config.yaml
num_hidden_layers: 11
hidden_size: 384
num_attention_heads: 6
num_key_value_heads: 6
head_dim: 64
intermediate_size: 1536
vocab_size: 7423
hidden_act: "silu"
norm: "layernorm"
norm_place: "pre"
norm_eps: 1e-05
positions: "rope"
rope_theta: 10000.0
rope_fraction: 1.0
qk_norm: false
attn_scale: 0.125
bias: "none"
tie_word_embeddings: false
parallel_block: false
init: "uniform"
init_std_qkv: 0.0287
init_std_o: 0.0287
init_std_up: 0.0287
init_std_down: 0.0
optimizer: "adamw"
learning_rate: 0.000911
beta1: 0.9
beta2: 0.98
weight_decay: 0.11
lr_head: 0.00476
max_grad_norm: 1.0
warmup_steps: 412
schedule: "wsd"
decay_fraction: 0.643
decay_shape: "sqrt"
final_lr_fraction: 0.1
batch_tokens: 32768
max_seq_len: 1024
doc_mask: true
train_tokens: 359100000
max_steps: 10959
dataset: "wikipedia_en"
Each number is 128 + 24 x the weight over its row's rms, rounded and kept within 0 to 255. Layers, rows and columns count from 0. The size above them is the row's rms in percent of the matrix's.

# layer 4 MLP down (transposed), 1536x384, rms 0.0403, rows 801-807, columns 96-191
size [ 76 115  72 126 145 135  79]
[[101 140 122 102 162 120 166 154  81 126 130 137 123 115 115 143 107 174 114 132 128 117  92 121 138  94 154  99 163 153 144  91 166 113 136 139 155 115 127 114 164 156 134 148 153  74 152 107 131 130 127 130 164 145 117 166 144 107 100  99 112  97 162 137 145 132 109 107 126 144 104 102 154 110 119 125  83 104 147  88 119 189 141 112 166 137 141 117 144  88 145 103 152 101 160 132]
 [131 146 142 133 176 114 116 146 139 149 115 143 125 143 121 106 175 110 202 145 141 144 152 134 102 112 121 162  76 122 126  67 135 101 130 172 162 106 170 115 141 121  87 146 125 137 149 128 127 124  80 167  93  95 121 128 126 131 121 173 125 118 163 147  93 124 139 114 133 110 119 153 167 129 166  89 125 153 115 111 105 102 137 111 135  86 115 134 139 121 120 153 138 102 173 108]
 [160 101 106 151 109 178 139 112 144 143 128 126 152 140  91 139 149 101 116 114 142  95 151 154 110 173 145 135 112 120 122 139 133 107 125 101 153 161 141 141 140 138 149  68 111 129 104 148 107 139 104 138 114  79 102 125  86 119 154 130  89 134 142  89 101 163 142 112 139 121 154 122 170  83 124 122 154  92 147 120 110 154 113 160 116 144 145 107 134 161  94 139  95 107 143 139]
 [146 101 139 109 167 154  97 127 130 153 173 133 108 105 129 123 107 145 116 162  87 126 139 152 137 118  89 143 130 100 159 119 130 112 105 163 149 123 115 162 122 119 106 122 172  81 169 143 153 116 114 131 130 126  68 128  96 149  74 125 152 116 133  93 119 117 182 117 116 177 185 104 128 142 128 152 152 175 177 118 115  71 146  70 167 124 129  86  88 126 139 151 155 137 115 147]
 [136 168 112 144 158 147 104 111 125 132 103 132 146 106 128 167 167 103 148 133 141 104 118 114 157  97 128  73 158 142 119 103 137 143 168 162 151 105 124 140  94 148 130 104 127 143 117 140 179 169 144 154 136  94 156 190 184 124 124 141 108 102 107 108 140 143 162 141 156 148 133 104 105 117 121 140 152 120 118 117 144 116  88 194 110  97 104 129 135 128 168 125 135 103  93 165]
 [142 152 150 160 119 138 147 159 139  82 146 121 156 140 104  77 110 134 168 104 119 141 120 128 153 141 115 142 118 142 146  79 142  69  98 163 142 164 121 126 137 124  82  97 144 113 105 134 169 145  87 152 124 149 108 131 120 121 119 106 123 135 140 106 103  98  74 129 173 118 108 152  76 117 136 132 140  92  89 144 118 147 100 144  98 101 110 191 134 126 140 167 167 125 120 112]
 [128 117 113 115 137 122 140 130 107  91 159 145 150 110 132 111 115 160 175 151 139 156 138  55 139 119 146 120 103 128 136 133 120 126 125 123 122 127 133 160 141 148 148 143 167 118  80 179 127 159 115  91  98 189 129 134 119 143 135 116 102  97 133 155 137 169 123 150 159 151 174 135 112  88 118 118 128 139 154  84 113 126 113 102 168  92 104 156 137 146 105  68 109 157 126 134]]
# layer 4 MLP up, 1536x384, rms 0.0535, rows 802-808, columns 96-191
size [116  86 122 126 128  83 105]
[[100 135 137 119  95 125 127 111 112 108 155 118 142 131 138 140  86 139 110 128 102 109  88 118 147 123 152 107 163 162  84 156 144 177 142 120 123 162  84 136 111 155 163 145 111 127  98 107 127 132 147  97 154 140 128 126 109 132 166 123 170 130  95 155 157 121 118 144 126 156 113 126  52 118 109 173  86 123 131 141 138 105 132 159 112 167 142 144 106 122 146 108 125 123 112 192]
 [109 158 140  91 122 101 114 122 144 126 128 134  99 129 171 117 137 131 159 140 115 160 110  93 135  76 128 118 135 137 137 120 133 162 121 152 136  87  97 126 125 128 113 168 141 126 140 123 178 125 147 127 127 154 140 143 153 142 126 124 154 104 113 164 145  85 123 174 111 135 131 121  95 165 142 115 102 175 133 155 129 106 136 102 153 128 112 136 144 106 160 104 154 135 120 118]
 [113 109 145 156 101 109 130 141  90 138  66 121 146 110 164 158 116  93 155 119 135 108 111 118 140 154 133 103 155 136  77 139 155 179 152 101 118 169 165 107 117 142 126 159  99 222 115 136 130 127 128 101 137 117 173 138 191 100 164 111  85 121  92 118 119 164  77  97 142 104  74 152 129  81 115 129 134  97  97 144 123 171 105 170 116 133 125 183 126 107 138 118 103 131 135 103]
 [132  91 142  95 115 106 143  98 129 134 126 111 145 179 175 103  89 138 121 101  80 149 145 150 118 160 139 173 109  99 155 182 144 138  97 102 132 158 135 114 135 120 144 180 117 129 164 108 109 112 107 111 118 159  99  45  87 121 122 111 134 137 131 166 112 121  85 114 115  94 130 150 165 115 100 137 106 165 116 121 112 131 152  43 165 154 139 156 130  98 119 124  98 143 127 122]
 [169 122 117 116 155 124 130 112 126 130  97 142 120 152 165 131 144  99  93 143 133 111 132 131 101 101 163 102  95  96 123 160 123 188 188  78 124 123 107 148  88 113 129 142 109 139 140 154  96  92 139 120 121 107 142  89 121 128 132 145 125 132 103 101 160 171 151 138  90 138 150 125 147 160 127 115 118 165 158 106 121 124 133 102 163 162 152  93  90 129 122  91 100 115 142 118]
 [148 148 134 142 109 129 104 114 138 153  90 108  71 150 149 142 160  83 115 111 109 126  96 181 140 136 120 121 159 119 131 114 120 133 140 100 129 131 135 102 112 121  96 124  94 150 164  94 137  99 146 148 157  67 115 120 136 114 115 150 156 151 126  93 123  60 125 115  99 118  85 115 160 151 130 133 130 106  99 149 156 103 160 129 112 152 136 105 112 110 147 171 141 101 117 127]
 [116 141 141 131 124 150 155 115 129 147 141 129  65 132 129 133 122 142 132  89 115 126  90 146 125  92 134 180 152 147 118 128 117 142 120 132 130 148 116 122 122 139 149 124 161 107 137 147 129 140 150 122 118 105 126 109 136 179 130 117  78 108 129 145 120 125 128 131 164 125 116 100 155 155  72 136 117 137 127  67 121 136  77 155 113  66 111 123 116 126 152  80  97 104 153 140]]